Weights of a small transformer language model: 13 layers.
Each number is 200 + 20 x the weight over the matrix's rms, rounded and kept within 0 to 999. Layers, rows and columns count from 0.

# layer 7 attention value, 256x128, rms 0.105, rows 21-31, columns 0-127
221,185,198,213,214,230,182,195,184,190,231,189,190,224,193,182,186,211,222,188,183,205,186,190,203,189,194,187,173,215,219,195,187,214,190,210,188,221,203,200,179,226,207,209,225,199,173,212,188,188,206,209,193,159,220,204,208,206,210,185,224,203,193,180,196,178,215,200,186,205,198,202,176,193,197,207,199,207,212,203,221,170,218,186,215,197,203,190,207,222,214,200,188,191,203,202,210,192,199,191,187,186,195,189,204,192,215,210,209,207,199,207,203,217,208,181,197,214,196,208,196,180,205,216,225,207,200,205
189,231,217,191,213,200,201,201,196,191,207,162,202,191,196,222,187,201,205,201,202,198,221,192,202,208,179,186,209,198,160,183,207,204,215,193,202,206,199,185,198,193,203,196,171,194,193,208,178,212,217,212,199,194,204,202,196,193,189,201,218,187,201,214,202,186,186,210,197,190,212,188,186,174,213,208,200,207,204,177,209,208,212,195,205,206,202,196,196,197,193,188,202,205,184,224,203,210,164,229,215,210,168,211,217,207,206,204,185,186,217,198,215,192,194,211,212,216,180,193,219,202,201,211,208,192,194,205
190,199,204,207,211,211,167,183,188,183,207,204,217,200,198,179,220,188,205,221,197,197,217,188,188,193,193,202,200,213,196,200,189,195,211,200,206,210,202,213,184,208,215,208,185,172,207,182,172,209,211,184,207,228,202,193,190,236,206,195,209,203,200,208,195,207,185,196,207,235,212,188,203,203,195,186,203,190,204,198,193,217,184,177,214,212,203,194,171,193,183,220,236,197,209,181,204,211,176,199,196,197,189,211,224,188,183,198,176,190,236,183,235,203,186,208,205,183,209,200,179,187,183,171,193,205,188,232
186,215,172,210,195,216,210,205,203,201,185,207,209,205,193,175,201,185,207,189,197,197,173,210,203,201,190,202,202,208,200,191,177,208,187,232,190,211,180,206,193,189,191,205,191,198,183,212,205,191,209,201,198,213,192,229,229,183,218,206,217,214,197,214,208,202,211,193,184,198,189,188,231,220,188,203,200,205,202,194,219,183,190,196,208,206,202,199,222,186,208,211,208,167,206,196,208,218,201,196,205,210,190,185,210,198,212,177,201,202,190,194,208,218,190,197,214,215,186,194,204,190,181,216,198,204,191,214
188,158,202,179,188,197,194,222,200,212,195,225,196,208,228,194,198,204,203,210,182,192,184,225,226,206,217,215,184,177,211,211,213,161,209,199,211,199,222,205,170,195,191,198,224,200,215,185,217,207,217,180,230,195,177,175,204,203,210,196,178,189,222,194,202,190,205,207,192,201,187,206,191,204,195,221,225,186,197,218,199,181,202,205,189,199,176,182,222,189,210,201,180,200,215,175,214,208,199,223,184,196,178,179,213,200,189,185,209,184,192,232,206,175,198,207,200,187,204,206,187,204,195,196,187,235,192,209
218,201,200,205,212,199,211,190,202,213,197,171,180,204,208,193,197,191,205,223,212,219,221,192,200,210,192,193,226,215,201,210,197,201,189,176,215,187,200,182,198,209,174,168,217,212,188,198,196,209,152,190,192,192,195,212,212,185,191,175,218,208,200,191,203,200,210,207,195,196,198,207,198,192,215,212,209,195,208,224,185,215,173,198,203,185,214,174,183,185,208,197,188,196,204,207,209,196,195,194,237,194,220,200,210,215,191,194,219,220,187,195,210,174,222,215,199,219,201,191,214,214,193,223,189,205,206,201
204,182,193,244,198,221,201,186,205,187,200,194,211,216,198,207,196,211,194,219,182,201,214,192,196,188,189,195,201,197,171,176,183,196,178,207,209,182,202,205,184,190,211,182,202,186,218,201,201,201,219,197,196,202,194,205,202,178,192,197,189,197,192,199,199,204,184,188,199,220,212,189,213,189,199,202,194,212,180,181,223,220,199,214,199,193,237,202,236,204,183,222,214,197,191,219,188,182,197,182,205,192,217,205,174,184,183,195,221,188,217,210,190,204,231,215,214,200,189,225,219,185,196,184,194,190,214,197
211,205,186,198,164,188,215,180,200,198,199,226,184,190,205,200,209,169,190,191,204,204,183,196,208,209,195,199,200,214,211,192,193,215,200,204,229,215,188,190,202,203,197,189,210,193,214,207,208,210,180,158,217,208,203,206,199,209,209,196,221,215,219,194,214,205,196,211,199,178,186,204,193,197,177,190,218,202,225,201,177,179,227,195,186,212,189,208,205,192,215,202,209,193,193,168,225,212,202,206,221,189,184,241,202,208,200,192,195,191,207,178,202,213,185,194,201,180,205,165,198,195,196,195,184,216,215,180
208,222,191,185,185,164,200,214,193,177,202,202,193,202,211,198,198,210,203,204,219,183,182,202,220,186,219,193,214,189,181,214,233,190,209,184,208,185,183,189,210,200,187,223,206,220,200,199,193,197,195,231,213,208,185,191,198,206,210,195,194,182,191,232,169,219,212,216,201,206,203,208,211,215,213,195,205,189,181,197,208,201,188,189,209,187,194,212,197,201,213,198,195,181,209,192,185,175,224,204,207,201,203,219,205,194,230,180,190,203,198,206,215,192,190,212,199,166,214,210,205,219,185,199,213,187,200,214
210,206,212,217,204,186,190,182,178,183,219,209,205,194,205,225,200,194,204,209,225,212,211,184,203,191,193,202,188,196,215,210,220,187,192,192,175,205,195,206,208,189,186,216,195,196,171,190,205,192,186,202,194,189,199,207,198,218,186,191,213,210,212,209,205,214,220,206,204,200,205,210,195,208,208,201,198,195,205,210,207,217,186,205,210,210,196,204,185,212,194,218,199,208,220,201,191,185,205,184,202,199,184,203,220,206,200,190,189,199,181,179,193,212,203,194,188,190,219,188,216,199,205,196,207,202,199,181
192,196,191,230,196,202,224,194,188,197,215,188,199,189,205,209,192,198,200,192,205,183,204,212,184,191,207,209,210,215,204,201,187,226,201,206,201,209,231,207,197,197,173,197,236,183,183,221,168,187,180,219,193,179,188,204,189,203,156,197,227,200,191,215,214,201,221,198,184,204,203,200,209,191,186,203,205,189,219,173,192,195,174,217,195,197,194,199,204,179,200,236,190,190,206,192,203,189,207,191,209,166,208,203,197,189,200,195,200,212,186,200,208,225,188,198,224,192,182,204,206,178,182,214,183,196,208,216
# layer 7 attention output (transposed), 256x128, rms 0.0645, rows 21-31, columns 0-127
198,230,216,172,206,177,216,196,217,192,169,205,200,169,214,203,207,191,178,204,211,197,206,204,171,196,210,205,237,192,206,195,187,197,211,202,206,191,203,204,213,169,192,186,198,210,196,189,217,216,199,197,201,221,222,207,213,199,181,225,200,169,215,200,167,211,206,183,198,199,195,188,209,200,195,192,208,204,193,190,183,224,195,197,192,221,208,205,187,197,189,197,213,214,217,184,193,213,195,200,221,216,204,209,198,221,198,202,215,211,182,187,204,173,187,190,202,165,207,221,234,213,204,181,170,190,203,203
206,192,184,197,181,192,218,195,219,205,197,205,183,211,194,190,219,189,197,189,197,187,185,203,184,197,214,211,212,200,192,194,194,194,204,208,184,192,214,215,236,210,191,214,225,202,198,173,234,197,184,184,184,196,210,214,209,198,194,206,204,186,195,215,209,193,178,213,206,227,194,207,219,218,199,175,186,189,197,218,192,199,196,216,207,201,198,219,193,202,197,191,206,196,216,188,179,188,226,207,197,199,211,180,198,206,210,196,206,220,178,198,193,185,201,183,194,189,205,220,193,189,187,192,195,207,200,212
200,176,218,195,180,192,220,216,215,195,192,207,196,201,202,202,187,208,198,181,208,206,201,226,209,204,192,221,210,208,215,210,212,188,181,192,190,209,218,200,204,207,190,184,210,218,208,208,223,190,172,202,190,171,188,203,192,165,210,198,191,207,189,208,232,196,212,213,204,189,176,215,202,190,209,224,212,204,192,211,231,194,193,212,196,179,183,202,203,226,190,187,190,193,167,218,210,179,212,199,198,187,195,199,188,205,220,205,195,200,172,203,192,184,197,201,200,219,196,205,205,181,212,231,199,185,218,180
208,170,219,197,211,193,208,195,207,182,192,196,191,175,188,204,199,206,189,217,191,203,215,197,204,194,216,206,208,206,211,192,209,207,208,184,201,184,214,198,208,208,202,175,211,193,193,198,203,206,195,198,211,188,220,175,187,206,180,190,190,195,225,175,163,196,203,199,197,207,205,225,183,196,216,203,194,194,198,219,203,203,207,195,185,220,219,208,198,220,197,194,197,240,200,215,187,196,201,206,213,202,176,213,167,217,188,213,207,199,202,218,207,193,212,202,187,180,208,230,184,206,205,194,202,182,194,191
203,204,195,200,217,203,174,189,209,212,193,185,222,229,188,207,176,205,203,182,213,222,219,185,209,200,183,193,179,227,204,198,190,224,172,197,189,204,171,178,210,202,228,212,199,212,203,209,156,201,181,212,186,211,190,208,171,200,217,208,209,223,191,211,204,217,224,184,207,179,214,200,219,200,198,180,193,210,202,177,213,209,206,200,191,189,202,203,193,192,190,205,193,185,163,226,179,209,221,175,191,187,213,217,165,183,206,223,203,196,231,201,206,227,194,220,216,191,202,185,204,206,191,204,225,179,207,190
192,215,191,190,184,197,201,236,212,199,254,203,197,199,210,212,216,201,200,191,217,189,173,220,197,194,209,195,213,197,213,188,195,218,189,210,194,181,190,224,186,179,226,231,191,200,200,216,207,190,218,208,217,213,210,191,179,219,220,212,189,193,173,208,173,197,196,192,192,189,208,195,210,198,184,192,170,218,213,163,201,191,191,211,206,206,189,212,201,183,211,209,209,206,208,225,202,195,191,206,188,193,211,191,185,185,183,194,187,195,194,219,180,204,182,194,203,224,198,196,207,212,171,171,199,207,216,201
199,195,200,180,186,186,178,218,201,203,235,199,208,194,197,175,187,206,200,154,208,218,193,196,222,208,194,174,204,203,200,212,208,212,211,176,186,231,186,209,210,216,192,205,197,211,198,191,205,208,171,203,209,213,210,193,191,220,203,200,199,192,200,203,235,190,206,188,196,179,194,216,203,206,189,198,207,191,215,229,203,194,195,177,202,205,184,219,199,194,212,213,217,198,219,195,198,208,211,223,187,203,188,198,210,211,205,203,200,208,192,186,219,199,181,184,195,207,204,182,182,212,211,203,177,209,170,199
186,185,203,180,219,186,190,217,205,207,170,180,222,188,214,179,173,211,208,203,204,220,200,207,191,203,198,217,184,228,195,199,212,165,207,204,180,182,236,199,196,208,207,203,193,192,184,199,195,210,215,219,207,196,181,201,194,197,181,200,193,189,180,196,176,202,183,205,201,231,196,203,201,178,215,213,198,197,191,193,211,204,185,204,184,187,212,201,205,200,201,201,209,224,210,219,184,186,208,197,195,207,205,181,191,197,220,218,203,197,197,218,179,197,212,207,220,203,200,243,171,214,191,212,203,192,200,210
176,210,210,219,227,248,211,185,199,214,204,223,210,196,167,211,209,227,198,220,202,206,213,213,194,199,177,209,183,203,195,195,178,192,194,192,200,214,203,210,195,208,201,186,185,172,216,222,189,188,194,185,171,197,206,192,210,203,207,182,191,223,201,184,238,205,193,191,201,193,191,206,208,203,191,183,200,207,208,206,207,199,223,195,198,206,199,189,196,182,193,196,181,197,195,208,202,227,198,185,178,199,198,198,171,207,207,214,202,181,220,191,179,205,216,180,194,216,188,170,202,187,194,217,224,198,197,197
186,212,203,186,199,213,208,213,200,202,179,218,185,192,203,193,194,211,191,204,186,183,186,210,197,211,207,201,226,193,201,199,195,194,209,193,237,192,198,206,191,198,182,187,204,205,218,198,213,199,197,204,203,207,212,200,215,202,223,198,174,195,178,190,220,190,190,197,202,201,203,189,208,208,195,201,197,192,197,201,187,186,218,204,205,203,197,186,199,185,206,193,211,206,196,199,225,200,182,202,203,178,222,203,200,197,195,201,196,202,196,196,201,198,203,195,216,220,179,199,200,191,199,200,205,188,209,221
209,232,218,168,197,197,185,213,209,238,189,216,175,194,206,196,212,199,190,203,211,199,197,207,181,222,215,197,225,194,195,191,199,191,193,189,191,189,181,203,186,200,189,200,170,212,203,176,246,205,208,194,191,189,236,207,205,211,200,210,174,190,194,182,174,191,182,206,194,194,194,205,200,196,208,216,183,222,193,219,207,204,204,204,198,204,216,183,205,188,196,175,205,228,204,186,195,178,179,224,202,216,196,196,193,205,182,185,202,216,204,195,178,185,223,191,199,227,231,212,202,204,196,182,233,191,188,218
# layer 7 attention query, 256x128, rms 0.104, rows 32-33, columns 0-127
194,196,190,199,199,193,201,202,188,200,191,198,181,205,187,206,196,191,199,197,209,199,198,197,196,203,201,192,193,216,187,203,204,210,188,196,196,188,202,200,194,212,194,205,211,214,202,199,215,201,193,186,201,204,200,200,204,199,192,194,191,199,188,186,203,199,201,205,202,212,206,199,199,205,202,193,201,187,195,189,205,202,206,206,196,196,199,212,198,192,210,200,197,217,210,201,195,189,203,210,205,201,195,195,193,206,200,208,207,188,196,187,205,198,196,199,213,202,203,198,201,191,203,194,207,207,192,206
202,211,193,204,194,196,205,205,203,189,195,208,207,215,200,195,175,194,193,203,205,200,201,203,212,204,200,204,196,203,196,215,196,195,198,182,204,214,197,190,194,200,201,198,209,198,212,199,196,204,193,212,206,201,191,195,189,200,192,195,200,198,200,205,181,196,193,192,211,193,198,204,201,208,198,195,204,203,202,196,200,207,201,195,197,197,196,193,195,195,208,201,195,202,210,205,198,205,203,202,186,197,198,200,196,201,207,203,204,196,193,208,197,206,203,217,202,203,199,193,205,194,193,206,207,201,210,193
# layer 7 attention key, 256x128, rms 0.0938, rows 32-33, columns 0-127
199,205,194,210,200,185,201,189,192,195,199,191,207,194,193,204,189,190,198,202,192,212,195,187,207,205,196,203,198,230,195,211,198,194,189,205,197,206,203,185,200,203,207,203,197,216,195,191,192,196,196,198,206,201,197,196,210,207,206,193,190,209,199,212,199,212,195,212,190,213,201,193,209,199,197,206,203,177,192,197,202,198,192,205,206,194,198,204,188,195,187,194,184,222,202,185,193,186,212,226,199,198,187,204,216,195,203,206,199,209,199,201,207,192,202,208,208,211,187,187,202,199,194,209,204,188,197,213
201,192,207,200,208,212,189,210,225,185,198,209,203,213,196,203,187,193,206,207,200,193,201,189,215,204,205,196,199,194,190,199,197,210,203,201,189,199,198,195,200,206,206,195,206,202,215,209,196,207,194,221,200,186,204,189,191,206,200,189,207,195,198,206,187,184,199,206,209,189,204,205,195,199,205,202,198,208,201,202,201,205,198,189,199,201,200,209,182,197,209,204,205,192,210,197,197,196,191,200,193,205,200,202,190,194,200,203,202,192,194,201,190,199,190,213,198,205,201,197,213,201,192,187,210,203,187,198